Weights of a small GPT-style language model, trained from scratch on English Wikipedia.
Size: 17 layers, width 192, 7.83M parameters.
Training: a variant of SOAP for these matrices, 257M tokens, 4268 steps.
Each number is 128 + 24 x the weight over its row's rms, rounded and kept within 0 to 255. Layers, rows and columns count from 0. The size above them is the row's rms in percent of the matrix's.

# layer 6 attention key, 192x192, rms 0.0341, rows 25-45, columns 128-191
size [101  97 103 102 101 102 106  93  90  81  88  88  90  91  84  82  93  87  88  93  88]
[[134 116 108 158 119  98 133 112 110 128 137  92 154 112 125 140 108 145  97 104  82 137 117 113 106  92 119  98 101 162 149 134  86 107 119 136 181 147 142 146 149 153 150  96 130 120 119 113 118 147 109 162  80  88 135  97 140  92 129 174 174 133  77 138]
 [162 129 126 105 146  77 156 148 140 130 108  93 166 128 111 117 118  93 145 100 140 154 181  85 127 117 181  78 136 148 104 123 149 136 123 130 130 114 141 110 126 104 146 134 148 116 154 123 146 139 119 132 160 132 122 119  93  80 119 156  90 128 141 108]
 [125 152 125 167 114 160 101 106 152 162 148 140 107 163  78 123 115 132 129 162 137 128 114 101  89 113 130 121  87 142  93 124 122 153 180 154 107 105 124 132 118 140  81 105 126 130 125 128  72 135 108  72 172 113  95 148 163 120 140 157 107 118 158 149]
 [151 142 105 116 138 121 112 144 127 133 109 127 149 115 148  99 162 123 165 106 109 107 139 120 147  98 132 124  83 121 101 142 136  99  45 146 157 144 169 122 103 128 109 113 130 175 131 164 114 143 116 141 110 163 142 143 108 136 139 141 134 129 134 120]
 [166 104 100 163 125 106  93 148 140 168 122 132  94 142 102 134 145 145 107 127  99 177 127  80 125 121 138 143 130 148  99 151 138 100 124 110 123 132 107 141 202 134 139 119 130 144 106 116 115 140  82 133 181 129 121 110 140  98  87 153 135 135 110 120]
 [155  99  97 135 107 134 111 117 146  91 126  82 112 136 154 144 110 111  88 104 174 158 115 144 180 149 174 114 122 165 136 129 127 142 115 124 148 142 132 127 165 125 145 158 144 127 152 111 159 147 117 160 145  96 125 147 195 136 100 117 107 147 111 138]
 [ 91 117  98 103  99 155 124 163 125 132 166 115 121 135 152 137 166 127 150 109 128 133 127  97 154 111 144 130  59 119 107 169 115 137 102 134 119 134 156 128 131 115  73 138 184 111 143 107 153 157 118 130 117 157 157 115  88 108 166 132 145 122 114 142]
 [123 142 147 141 123 105 125 122 156 119 157 138 113 140 104 119  90 131 154 135 124 113 121 144 137 151 126 101 107 155 103 158 114 118 122 143  86 136 151  75 170 119 130 131 122 161 159 154 123 158 188 146  96 107  83 157 159 123 106  87 123 102 130 123]
 [101 133 158 132 113 125 120 135 163 129 119 140 125  96 141 118 114 148 157 147 129 168 130 121 123 102 135 131 124 110 121 101 150 108 118 117 175 150 173  83  99 113 134  98 103 118 139 124 136  99 117 113 178 142 136  89 146 100 168  98 153 115 143 148]
 [111 125 171 128 126 150 122 111 110 150 101 117 114 145 168  96 152 141 114 172 150 143  95 119 119 108  66 135 148 136 122 145 164 170 154  77 101 121 153 161 118  95 139 157 109 146 143 142 173 129 121 131  99  96 152 111 138 144 166 107 122 130 119 172]
 [ 94  96 103  99 124  96 127 155 120 136 109 112 135 128 137 101 134 113 124 103 104  77 125 108 146 149 131 135 126 129 159 168 113 118 172  86 161 133 149 115 130  95 133 132 100  92 149 123 116 163 132 134  67 149 150 148  88 130 144 118 118 159 149 100]
 [135 104 112 109  92 102 129 155 140 145 141 142 156 143 130 110 150  84  89 142 149 119 117 121 153 115 146 160 154 120 166 125 172 130 136 147 139 114 149 138  97 124 131 129 106 114 133 176 115 106 129 146 141 121 109 160 128 143 121 147 139 135 112  99]
 [121 133 116 146 142 135 119  87 172 124 157 113 127 174 184 107 152 125 136 124 135 173 116  97 120 104 103 130 144 106  92 130 142 124 142 113 150 123 102  93 127 100  88 139 116 129 171  80  79 151  49 153 101 139  85 133 133 117 113 115 137 135 105 101]
 [135  91 174 114 140 109 137 106  97 145 136 120 126 138 170  94  95  71 124 123 115 156 124 106 100 151 103 115 134 167 145 160 148  93 135 156 126 129  82 137 100  84 131 123 167 139 100 108 172 116 103 101 119 110 104  73 126 150 163 135 167 129 125 107]
 [104 120 146 135  91 100  87 152 133 123 106 161 184 153 121 138 100 143  90 145 138 159 111 161 159 126 126 131 122 106 148 154 170 168 172  77 155 146 145 115  83 115 158 128 138 130 151 123 115 142 145 161 145 147  93 120 106 147 129 154 116 116  85 146]
 [135 134 128 117  93 148 116 146 145 137 139 142  85 151 149 116 158 128 124  91 177 145 105 118 145  95 104  96 127 130 141 129 152 124 143 148 115 131 136 103 109 102 130 153  87 172 120 107 115 114 129 101 126 176 138 160 178 126 167 142 133 126  99 106]
 [187 112 130 139  78 136  97 119 151 128 146 145 172 123 137 127 137 153 122 111 177 114 114  89 140 149 190 123  81 125 137 104 137 102 129 125 120  84 126 137 139 153 104  67 148 100 144 100 148 104 118 132 127  74 116 174 116 140  91 127 149 175 129  90]
 [120 126 129 133 132 140 156 145 122 107 119 105 133 132 136  95 103 111 119 147 163 147 147 142 160 150 106 144 153 120 113 108 137 128 149 122  95 132 117 141  94 105 118 104 107 140 118 144 123 137 166 166 146 130 126 128 126 141 129 132 161 125  93 105]
 [139 129  89 132 135 134 147 159  85 164 130  87 127 132 137 169 117 102 128 139 148 117  98 138 132 133 141  97 143 153 105 143 153 142 158 144 134 138 130  96 131 173 133 123 157 138 151  63 107 143 147 129 148 145 146 154 152 202 132 106 164 156 123  90]
 [133  90 123 160 115 135 107 187 130  88 114  97 141 126 158 104 146 158 159 144 143 110 109 102 128 138 120 122 118 145 116 169 145 118 106 126 163 140 114  96 115 125 116 143 157 119 135 148 160  94  97 116 170  93 109 155  69 111 138 139 107 134 161 144]
 [ 97 107  94 116 176 138 128 202 120 143 102 117 144 101 129 122 140 151 147 107 135 156 134 135  89 123 172  82 135 154 163 118 113 154 163 142 124 112 131  96 113 145 149 102 139 170 134  76 116 139 130 119 145  88 121  96 121 112 135 150 139 146 133 125]]
# layer 6 attention query, 192x192, rms 0.0341, rows 26-45, columns 128-191
size [ 90  91 102  97  94 102  82  87  75  83  86  91  88  78  78  83  83  88  84  85]
[[140 115 125 103 139 157 111 186 116  99 149 113 132 126 100 140 152 120 141 129 163 145 191  73 136 134 103 102 105 137 118 101 138 144 182 120 110 141 150 148  84 116 158 120 129 111 155 116 119 171 124 109  85 120 106 114 122 134  99 124 109 109 117 121]
 [110 130 148 181 133 138 132 135 157 112 141 106 134 131 118 153 162 121 145 143  97 136 125 117 117 111 139 117 127 102 110 147 128 210 168 185 136  84  81 184 117 153 121 114  97 157 153 113  69 130 167 108 140 152 116 119 118  86 162 136  97 106 185 147]
 [134 178  98  96 158 114 112 110 125  87 141 100 138 109 104  70 117 142 148 100 115 161 145 156 150 124  91 148  75 165 139 154 115  96  64 147 168 153 125 126 123 118 149 150 100 139 126 111 141 133 139 144 112 128 168 165 146 113 105 135 112 134 128 130]
 [ 85 130  86 157  94 142 100 121 173 175 155 131 140 146  88 162 162  95 144 138 147 150 169 126 109 148 119 120 120 161 118 106 116 149 132 136 164 173  88 119 164 152 160 132 125 136 136  94 125 117 112 148 166 114 123 113 121 101 148 143 132 124 146 182]
 [158 121 131 109 122 119 108 118 128  87 124  93 127 164 107 171 107 117 100 124 141 156 119 147 163 136 163 161 116 147 126 129  84 136 136  96 124 141 126 134 164 110 138 140 126 137 141 163 142 102  91 135 127 143 115 125 167  91 114  65 120 136  99 105]
 [111 125 129 177 152 139  94 120 155 167 122 101 128 120 139 116 127 129 118 113 114 128 131 150 106 112 117 124  96  75 140 132 109 122 114 110  92 164 149 149 139 166 117 135 156 130 161  94 153  75 133 140 118 140 174 102 105 118 125 143 112 120 125 112]
 [145 130 108 107 114 106 193 163 157 106 136 167 128 110 136 157 145 124 165 156 109  95 167 104 120 112 142 102  75 116 110 107  95 108 150 176 108 152 133 164 172  87  98 107 138  90 121 160 159 142 104 116 133 104 124 140 111 130 138 110  77 159 135 127]
 [ 88 139 146 136 122 134 151 146 122 159 164 102 125 126 140 156 134 105 114 163 133 109 159 131 147 152 123 141 123 104 143 171 125 149 124 123 138 109 125  92 151 138 123 163 132 158 191 129 126 124 117 147 126 134 120 120 123 111 150 136 154 116 103 141]
 [149 134 106  80 103 138 118 142 127 108 113 140 109 103 159  77 145 121 192 103 141 117 122 101 130 159 183 120 117 107  96 121 108 111 152  86 145 120  97  78 132  96 127 158 170 144  94 182 111 124 152 119 104 168 137  85 167 110  86 128 142 148 115  93]
 [115 122 110  96 104 134 123 110 143 147 142 109 144 138 108 110 103 120 106 105 114 139 112 104 146  95 123  91 106 163 151 131 116  99 126 111 116  89 140 144  83 142 157  86 123 143  61 138 150 144  95 158 166 130 131 114 134  78 173 156  94 123  89 126]
 [166 140 111 146  95 131 114 132  86 114 133 166 128 124 127 131 121 164  94  86 150 104  99 134 140 104 117 141  94 193  82 133 133 152 112 128 140 120 117 112 138 126 135  94 138 166  62 115 161 114 138 153  83 107 132 131 134 111 103  89 140 111  78 138]
 [150 107 104 135 180 189 102  92 153 146 118 127 106 175 158 124 121 105 127 121 127 154 124  91 143 112 114 133 155  99 137 142 139 127 135 143  70 143 127 182 108 127  97 142 115 125 152 167 137 171 125 144 160 133 124 115 139 113 141 149 149 124 127 112]
 [151 135 149 140 115 107 125 106 112 119 109 149 147 118 129 104 128  59 119 127 162 151  88 139 128 134 129 137 121 127 119 119 119 105 155 141 100 127 127 136  92 142 116 143 123 129 148 167 121 128 114 147 129 114 118 114  97 130 153 128  96 181 132 153]
 [124  82 113 126 122 117 162 133 102 101 138 147 140 141 129 153 125  98 110 151 164 144  77 119  86 144 112 136  97 119 113 144 166 102 127  96  89 148 178 168 122 132  87 132 120 108 140 138 137 143 127  97 113 159 140 154 142  94 147 133 125 113  74 161]
 [145 177 166 125 147 104 153 156 132 120 106 152  83 142 166 142 153 131 167 156 109 140 117 117 130 110 124 126 105 124 100 125 148 130 133 109 109 174 119 138 109 153 126 133  84 146 103 157 108  92 108 132 137 149 145 122 160 155 148  88 146  97 122 117]
 [ 92 146 139 105 134 123 139 121 134  75 112 156 112 139 114 150 110 141  93 132 124 130 104 139 147 121  89 141 120 103  61 120 124 112 123 126 154 140 137 117 114 152 130 141 111 119 116  88  86 105 108 127  91 161 161 143 120 136 115 122 155 167 110 113]
 [ 90 134 141 114 114  88 113 124 117 111 137 142 104 145  92  95 161 126 122 103 114 112 103 107 113  99 138 157  68 145 104 104 138 107 104 157  87 105 171 179 142  86 122 139 128 141 124 139 149 153 112  86 118 158 124 124 116 135 107 119 194 145 120 152]
 [111 182 114 121 163  81  94 133  88  81 137 125 112 129 141 122 148 156 160 130 114 158  91  89  86 116 144 156 116 189  62 105 131 117 135 186 129 118 138 175  91 159 123  85 126 138 102  92 129 114 130 121 147 106 117 114 117 136 108 149 173 147 111 147]
 [128 107 132 132 105 117 134 170 171 143 155 100 164 107 113 143 164 112 144 158 134 108 160  85 115 146 107 146  91 158 131 122 119  96 117 108 136 127 149 132 106 145 172 111 113 133 132 119 115  96 160 119 115 138 147 121 117 120 121 133 130 172  97  88]
 [164 142 107 117 147 112 138 118 106 150 133 128 132 108 158 133 190 149 138 150 121 108 133 131 130 169  71 163 178 133  89 130 120 121 149 137 135  95 118 166 148  95 130 113 122  90 151 130 104 103 140 128 123 115 135 110 145 134 126 128 118 105 127 126]]
# layer 6 attention value, 192x192, rms 0.034, rows 0-31, columns 128-191
size [ 91  90  96 102 105  98  92  88 103 102  93  87  95  87  97 105 104 101  89 101  98  94  91  94  98  95  95  96 100 107  90  97]
[[133 120 114  67 125 128 133 146 139 160 135 134 152 136 134 151 133  70 140 174  99  98 120  93 171 126 111 165  98 166 145 146 139 124 126 121 122 113 138 125 147 165 147 182 145 142 205 119 144 145  96 131 149 105 138 135 102 129 133  99 100 148 132 120]
 [151 131 121 101  86 101  83 162 135 179 120  94 114  96 147 152 117 132 142 152 122 113 140  97 117 109 145 140 132 108 145 113 156 155  64 151  87  92  97 106 157 111 132  98 135 120 126 102 120 130 127 164 142 150 141 136 164 133  79 138 110 100  73 126]
 [141 109  92 106 103 138 129 117 146 109 157 125  55 162 157 117 132 144 112  90 106 115 115 174 107 134 110  70 132  77 153 112 141 130 156 152 141 108 130  72 132  83 133 149 144 116 139 113 152 155 152 147 136 133 125 144 134 147  94 119  99 141 122 162]
 [107 134 180 126  90 136 145 143 126 108 163  89  99 118 101 127 145 162 122 139 115 137 116 122 134 118 133 146 152 133  96 140 131 150 138 153 124 134 108 118 147 129 158 157 164 104 137 103 105  92 144 135 131 165 134 111  92 103  69 119 163 121 130 107]
 [ 77 125  88 128 127 150 111 121 127 110 104 105 116 127 113 127 127 112 173 171 151 182 148 137 100 106 143 161 119 124 144 127  94 134  94 108 104 170  91 122 122 142 121 123 132 131 120 152 112  64 117 120 134 100 149 110 111 101  98 109  99 105 125 156]
 [147 186 148 120  90 177 125 157 157  96 156 137 140 119 137 127 128 154 142 138  87 113 133 144 102 109 136 136 163 123 103 159 147 158 100 127 137 143 137 128 157 122 118 138  89 168 139  72 158 147 126 144 167 107  94  96 118 146 155  87 119 104 108 119]
 [152 101 115 135 179 103 111 131  95 135 139 104 129 117 123 103 139 130 113 114  64 118  95 162 113 141 125 144 126 159  87 164 101 140  89 123 119  89 148  98 130 118 127 160 127  93 147 126 135  72 101  79 132 152 124 145 159 153 130 117 133 122 165 146]
 [132 146  88 115 142 150  91  91 107 165 154 168 124 102 136 132 111 115 129 121  96  53 109 109 133 122 118 110 135 142 156 109 134 116 180 114 149 108 144 155 119 107 180 104 108 106 125 113 135 135 162 163 120  56  85  99 123 124 129 118 116  89 145 137]
 [140 139 133 112 137 181 125 123 105 135 135 107  92 124 112 128  92 115 144 127 119 124 127 118 128 134 114 102 172 106 115  97 137 117 131 152 109 131 144  72 109  98 149 120 109 133 153  96 137 147 144 159 103 104 105 146 139 112 126 104 160 123 196 118]
 [119 103 110 127 113 156 115 135 153 135 117 115 136 108 145 126 138 105 164 118 168 126 130 130 166 129 101 130 104  93 101 101 127 132 119 141 130 108  94 132 153 108 145  85 124 116  96 112 143 123 156 114 135  64 105 148 142 148 156 154 120 121 140 125]
 [131 135  91 117 137 125 147 126 129 150  92 155 163 116 137 133 126 102 142 132 143 165 136 185 132 120  89 161 138 142 130 152 149 174 140 102 148 112 116 141  79 125 135 155 125 134 114 107 119 134 160 147  74 103 127 176 154 136 149 115 123 132 157 153]
 [141 145 140 133 131 127 145 146 113 164 146 122 133 119 127 144 164 160 120 112 155 105 144 166 132 146 150 112 141  98 130 118 105 140 155 126 102 109 122  89  95  84 173 113 107 135 116 124  88 127 144 138 110 150 150 132 113 121 124 111 179 116 126  88]
 [155 101 156 172  95 116 134 131 156 125 135 100 124 109  85 106 193 171 156 122 108 120 141 117 104 120 162 127 111 134 133 138 120 111 166 128 146 145 111  81 109  91 148 153 126 132 130 165 150 145 140 145 153  93  74 106 137 156 155 109  91 120 161 114]
 [140  84 149 151 129 169 166 152 141  76 135  97  73 120 151 118 142 128 160 100 125 152 164 153 102 161 153 132 169 122 163 145  96 159 148 113  74 105 110 117 113 139 163 128 139  81 161 130  73 136  94 111 143 158 151 137 126 102 108 152 137 170  91 153]
 [160 114 136 137  89 142 167 178 109  98 143 144 164 118 164 128 151 141  81 152 148 121 125 128 105 118 163 107 147 139 143 100  79 156 127 127 136 148 108 127 107 112 112 106 161 105 168 130 128  81 122 117 104  88  99 174 109 153 132 133 167 106 132 105]
 [ 94 191 109 151 114 114 137 145 101 121 135 159 143 139 162 125 104 123 139 103 128 134 137 130 127 148 141  75 136 144 118 117 124  74 172 135 100 149 152 151 113 178 131 120 106 163 123 107 156 123  98 112 150 101 180 174 143 132  99 130  96 141 114 138]
 [142 160 170 130 174  67 155 118 163 120 155 137 121 130 123 158 115 137 164 101 130 168 110 112 124 147 104 167 126 202 126 120 131 148  96 148 146 114 114 122 116 118 172 151 129 141 119 151 155 122 153 106 124 152 123  98 164 123  85 154 130 119 204 131]
 [133 117 158 117 154 127 107 108 116  98 129 128 141 131 126 118 144 153 120 137 115 137 101 127  95 150 124 145 105 120 193 103 105 186 135  90 102 155 136 121  48 131 141 123 137  73 158 116 110 140 122 140 136 140 130 127 126 136 113 152 148 114 110 162]
 [147 128 117 153 133 185 121 129 119 138 169  95  85 115 134 132 137 116  90 147  85 155 139  93 126 104 123 111 117 138 115  87 130 133 129 138 113 102 145 102 114 131 150 104 145 120 210 129 133 154 141 159 119 127 159 117 123 136 106 159 147 149 143 129]
 [154 124 120 147 100 124 116 105 129 142  85 148  89 135 133 121 135 110 132 145 181 111 116 119 157 114 121 131  60 118 148 101 101 100 155 119 145 141 137 131 135  97 149 124 126  95 211 146 125 174 149 128 141 145  86 135 134 102  96 112 147  94  84 135]
 [106 174 102 154 114 140 118 106 118 128 144 135 120 132  85 115  94 146 141 111 117 115 127 107 163 140 147 114 114 127 122 105 124 199 112  78 113 131 152 131  99 114 149 106 141 138 116 119 101 138 105  97  74 127 169 140 125 130 119  91 136 120 147 121]
 [188 124 101 151 151 126 133 134  96 175 124  90  95 111 139 122 140 145 107 133 128 128 167  72 138 149 116 156 128 153 113 127 129 126 124 141 100 130 108 121 152 149 158 124 122 140 124 141 127  98  77 127 134 141 114 148 114 136 103 136 137 136 136 143]
 [ 91 101 148 113 139 142  94 160 146  69 153 118 127 123 136 150 120 105 176 123 139  93  85 152 115 174 124  91 119 146 151 125 117 125 134 154 148 102 138 129  97 147 109 109 141 116 137  85 141 131 106 116 124 163 166 165 146  95 148 130 137 143 163 139]
 [159 108 120 102 108 108 123 143 132 144 155 113  85 145 110 117 154 153 177 118 136  98 111 134 150 125  76 107 153 138 158 125 172 154 122 109 167 130  93 144 144 175 138 115 161 112  95 176 157 115 152 100  87  53 168 135 122 135 109 115 126 127 136 166]
 [155 147 130 158 172  84 139 121 132 125 124 143 157 148 105 137  95 179  97 119 117 144 128 122 131 177 145 130 119 151 151 142 168 119 122 100 153  93  99 164  92 132 113 167  97 127 118  82 100 156 128 165 154 118 120 100 118 128 102 138  69 141 118 137]
 [111  86 143 106 108 104 101 108 125 111 107  97 107 108 118 144 149 120  89 123 158 151 167 157 133 150 124 125 116 141 140 116  89 124 151 135 150 143 123  75  77 135 108 115 134 130 101 126 111 133 167 119 175  97 151  92 131 120  81 132 144 150 133 161]
 [173 136 109  92 126 147 125 156 114 117 150 144  90 105 170 126 118 100  96 117 138 124 151 133 119 145 155 120 101 129 158  96 133 134 126 141 130 141  93 176 153 151 161 114  45 129 146  88 178 158 153  97 130 105 136 110 140 137 101 117 123 153 108 140]
 [116 130 110  92  88 137 119 148 158 158 121 127 132 122 134 142 165 119 151 103  95 143 120 112 125 133 136 117 128 142 152 125 161 149 136 181 160 107  98 125  79 149 150 116 120 158 140 150 139 130 122 100 125  81 130 101 102  89  93  71 159  70 124 147]
 [132 135 122 148 124 178 127 142 140 143 146 111 121 175 120 144 180 144 142 168 125 120 128 147 174 106 149 140 117 171 111 108 110 124  69 140 106 176 138  75 147 124 100  97 145 122 114 111  97 105 132 165  99 165 115 138 137 108 166 134 120  89 128 111]
 [129 145 140 135  94 120 133 134 108 136 158 109 164 179 120 123 128 110 171 193  89 130 142 117 157  99 141 130 106 148 132 152 107 122 130 124 100 168 123 125 126 123 116 173 137 127 169 153  80 108  95 154 136 166 150 146 119 124  94  79 155  98 114 168]
 [158  89 156 140 153 166 122 127 110 120 164 153 122 123 107 140 135 142  98 107 128 167 151 119  76 170  98 143 159  92 109 138 161 111 128 157  85 106 141 139 112  77  87 128 142 118 138 150 146 123 124 144 156 121  89 118 104 109 149 112 126 155 135 117]
 [ 89 106 154 123 144 131 135 126 135 122 147 143 132 172 156 126 125  89 164 153 136 103 174 119 163 118  97 118 151 154  85 121 156 110  99  92 159  99 134  91 126 109 159  96 113 172 139 125 138 108 112 117 136 161  79 100 107 126 114 138 166  96 120 134]]
# layer 6 attention output (transposed), 192x192, rms 0.042, rows 0-31, columns 128-191
size [100  97 102 108 104  98 102 101 107 104  95  92  92 105 102 103 104 106  93 106 104 100 100  96 104  91  95 107 101 104 101 102]
[[151 151 111 170 126 115 135  96 114 103 153  98 145 122  96 106 100 127  99 108 157 154 103 152  78 146 131 130 134 110 141 101 129 127  98 145 141 139 132 148 121 100 145  96 135  92 100 158 132 130 124 136 135 138 103  89 157 149 119 125 109 123 149 101]
 [159 140 100 102 163 128 123  72 102  75 162 151 124 152 138 130  97 109 152 148 116 140  95 123 133 124 143  74 140 128 130 119  88 123 149 105 132 108 153 115  92 148 138 141 129  93 109 110 113 130 134 114 109 119 149  92 147  97 127 124 103 124 143 133]
 [ 84 121 115 136 142 100 108 132  76 109 152 163 168 120  81 152 123 143 154 162 120 109 154 144 111 138 125 165  85 140 121 116 127 108 142 103 127 139 134 164 135 174 142 113 137 181 141 110 152 129 120 166 132 104  92 110 103 123 103  99 154  52 117  98]
 [163 134 113 115 160  76 116 140 113 112 114 128 127 104 145 119 159 113 135 107 131 114 109 110 140 115 125 122 114 130 136 146 125 150 107  92 160 135 169 121 112 125 120 141 131 130 144 146 129 175  97 114 127 100 124 136 160 134 107 116 121 155 121 130]
 [103 125 171  75 125 124 130 154 165 102 158 107 101 117 152 129 154 141 129  88 150 133 160 107 103 148  96 102 118 126 104 159  95 121 170 175 101 112 116 120 120 128 128 120 141 154 109 121 121 136 119 194 174 124 151 153 138 116 180 138 148 152 108 140]
 [130  74 127 108 128 138  59 134 120 132 181 110 125 150  87 173 112 118  91 154 131 136 155 103 109 150 125 148 115 137 159 108  76 134 146 110 113 121 153 113 116 115 141  87 144  92 133 126 129 126 111 133 102 149 138 138 115 139 109 111 124 149 176 126]
 [113 162 126 112 104 149 141 107 132 162 154 126 111 130  95 141  90 149 123 126 141  85 177  91 156 121 170  94  95 107 130  99 173  99 169 115 145 155  94 193 133 122 136 131 170 118 125 114 153 142 175  99 141 111 119 125 129 102 107 150 110 132 118 153]
 [144 100 151 117  65  80  95 173 122 110  82  82 124 156 100 128 114 121 127 133 118 154 119 129 112 136 148 131 137  82 123 135 160 149 133 119 113 151 137 125 128 154  92 185 175 127 141 106 126 140 139  98 112 182 167 134 152 127 126 107 151 156  97 145]
 [129  97 114 124 163  90 142 121 145 143 150 116 123 130 118 107 172 163 105 142 116 106 132 103  71 121 159 165 107 135 176 144 155 128 123 110  95 104 124 140 124 130 122 108 111 156 144 144 140  61  98 123 158 166 107 161 146 125 148 126 106 133 122 141]
 [101 157 131 119 142 124 126 119 157 116 101 177 115 146 107 130  78 151 115 109 116  79 131 133 106 115 126  93  70 124 151 131 111  88 137 111 135 148 133 141 125 151 129 107 131 124 121 166  99 138  79 118 148 138 156 106 145 108 152  93 157  92 130 112]
 [134 130 153 110 137 124 123 134 131 120 156 143 173 124 115 129 137 148 124 137 126 108 127 107 131 164 157 110 143  89 101 103 111  96  75 142 145 127 121  97 123 113 140 140 123  87 162 123 141 129 109  81 165 130 134  84 152 123 136 152 132 146 119 133]
 [165  75 122 151 141 123 151  95 142 116 106  84 112 136 105 122 102 111 127 154 146 171 162 127 107  79 127 119 100 166  86 154 120 105 138 116 158 143 142 113 124 150  93 197 153 128 121  93 107  86  85 174 125 128  86 141  85  69  85 118  89 121 107 142]
 [100 143 113  90 138 177 147 147 117 111 144 110 136 103 191 141 118 148 127 137 144 150 131 143 118 112 140 116 131 161 125 119  95 141  53 121 123 113 153 136 118 172 124 112  85 117 120 119 129 145  95 138 125 173 133 143 127 127 100 146 143 125 105 149]
 [175 139 120 144 132 106 119 116 162 162 165 170 150 138  86 135 134  94 127  95 117 145 102 145 151  95 151 116 102 123 150 126 146  66 111  91 161 147 141 121 142 139  95 127 110 174 145 144 137 137 109 159 140 104 136  95 115 125 116 119 106  85 163 163]
 [124 132  89 166 139 144 110 135 140 182  99 121  68 132 104 145 132 142 107 119 117 113 156 103 170 154 161 133 106 138  91  90 116 176 136 146 122 131 149  78 144 158 120 141 105 146 133 139 118 133 105 125 116 143 125 138  86 137 138 169 132 151 129 182]
 [108  98 108 106 121 126 127 143 126 143 112 116 137 145 116 182 151 167 156 141 132 142 134 117 102 123 101 185 125 136 159 133 124 132  87 147 129  98  90 129 136 128  88 124 131  87 132 117  99 118 136 119  79 169 142 118  95 143 161 124 140 110 161 129]
 [117  96 115 131  98 161 107 121 171 124 148  88 156 151 146  93  95 109 136 111 140  96 126 143 133 108 131 134 104 125 134 159 133  98 139 111 140 153 135  96 107 155 110  98 152 118 139  92 137 129 184 168 153 122 136 115 109 150 170 111 113 152 122  69]
 [119 142 140 127 141 149 116 113 117 166 101 137 146 129 113  81 116 114  90 150 138 143 135 110 134 102 108 134 158 149  99 151 184 139 126 114 144 147 105  59 159 116 103 143 109 144 109  94  80 109 139 151 134 132 128 146 126  67 134 152 114 135 171 118]
 [130 118 103 123 150 114 150  86 153 119 113 173 127 122 135 151 165  99 138 120 145  90  79 141 125 136 123 147 145 121 144  98 109 136 160 123 115 123 113 118  98  72 148 111 119 122 144 141 148  86 123 120 171 133  90 117 110 133 108  76 117 136  78 134]
 [ 84 154 165 100 108 151 133 151 145 144 147 144 120 141 118 120 145 122 157 113 105 136 129 113  81 110  64 134 176 123 125 121 109 132 126 125  94 148 107 118 120 157 112  90 151 147 107 137 107 112  73 123 160  81 128 128 130 121 145 141 108 123  85 144]
 [163 155 137 105 125 138 142 138 121 114 100 176 153 122 143 122 131 137  89 159 161  94 118 110 136 120 150 124 180 120 133 113 103 101 135 145  96  83 125 132 140 144 118 175 106 114 121 104 134 137 157 123 130 150  92 151 101 138 113 133  95 145 102 182]
 [110 112 139 125  88 110 154 142 159  93 107  90 141 128 136 137 114  68 113 121 112  96 111 150 111 106 150 103 159 133 150 123 139 105 127 118 131 111 155 131 129 115 127 139 111 141 134  97 122 124 142 124 102 130 153 103 153 174 129 136 143 133 118 164]
 [159  98 117 182 144 103 110  87 101 152 124 151 128 149 146 126 111 126  83 113 145 160 160 114 159 132 131 124 119 123 114 122 147 131 131 143 130 152 124 177 176 120 115 127 145 112 130 128 102 142 125 129 162 100 102  94 127 112 156 107 100 151 115  82]
 [ 65 115 126 144 110 130 122 131 187 123  81 131 157  94 132 135  97 107 164 128 126 185 138 148 124 180 152 135 130 113 131 118 131 129  53 145 113 125 157  90 129 116 127 118 125 114 148 105 136 145 116 139 145 126  80 129 127 137 161  97 116 110  86 120]
 [114 104 141 128 108 171  99 135 149 118 142 119 129  93 134 103 105 137 131 132 149 151  68 141 163  67 122 117 134  95 116 107 116 149 119 114 123 185 161  80 181  94 144 127 133 160 107 136 158 131 147 111 115 172 124 139 137 103  96 166 156  76 129  96]
 [121 168 119 148 140  89 193 153  89 133 167 132 142 118 125 122 110 143 158 155  76 119 165 133 119 121 131 126 116 150  95 136 188 139 107 164 123 123 149 171 118  97 137 140 120 108 112  96 139 139 142 116  99 115  88 148 130 110 137 127 160  99 113 122]
 [ 92  97 107 160 102  70 119 146 132 131 126 140 142 190 132 158 102 168 139 125  99 136  78 128 139 119 118 158 168  92 123 184 115 152 174 151 143 117 125  93 105 133 121 129 161 132 143 120  96 144 156 134 145 201 148 160 151 167 120 142 114  92 138 127]
 [164 128 148 152 146 116 125 123 139 137 122 125 132 138 131 176 122 122  99 161 153 103 128 124 170 160  89 123 164 130 133 157 107 107 123 120  92 131 125 110 164 126 121 142  85  58 129 132 103 120 114 148 113 154 126 134 120 148 157 155 165 165 106 112]
 [138 148 128 154 197 113 100 121  73  96 115 118 179  82 108 118 110  95 111 154 156 130 146  93  88 134 119 108 162  83 171 119 185 168 180 113 107  93 117 126 129 164 144 152 136 141 136 137 133 139 117 135 131  96 132 141 131 122  91 149 144 143 126 121]
 [119  85 143 138 154 156 113 148 106 130 124 137 101  94 167 147 115 132 105 127 135 129 124 156  95 134 158 142 135 120 138 119 144 155 145 126 118 119 144 129 128 130 102 100 145 121 102  91 165 136  92 154  91 121 114 101  95 142 137 127  92 125 127 166]
 [106 171 153 120 118 112 122 144 138 135 108 123  97 155 161 134 136 105 116 111 153  83 125 112 145  90 157 129 122 170 173 137 107 171 158 129 158 153  81 131 193 131 113 121  68 149 154 144 112 123 122 103 149 149 110 158 127 113 136 147 135  78 137 125]
 [109 144  93 147 116 105 106 100 115 127 115  85 109 157 129 106 109 166 103 157 142 126 110 131  91 149 130 168 103  96 187 138  96  96 124 178 133 135 128 119 139 155 101  93 152 113 151 130 167 139 142 134 109  90 115 115 136 131 161 106 129 139 134 160]]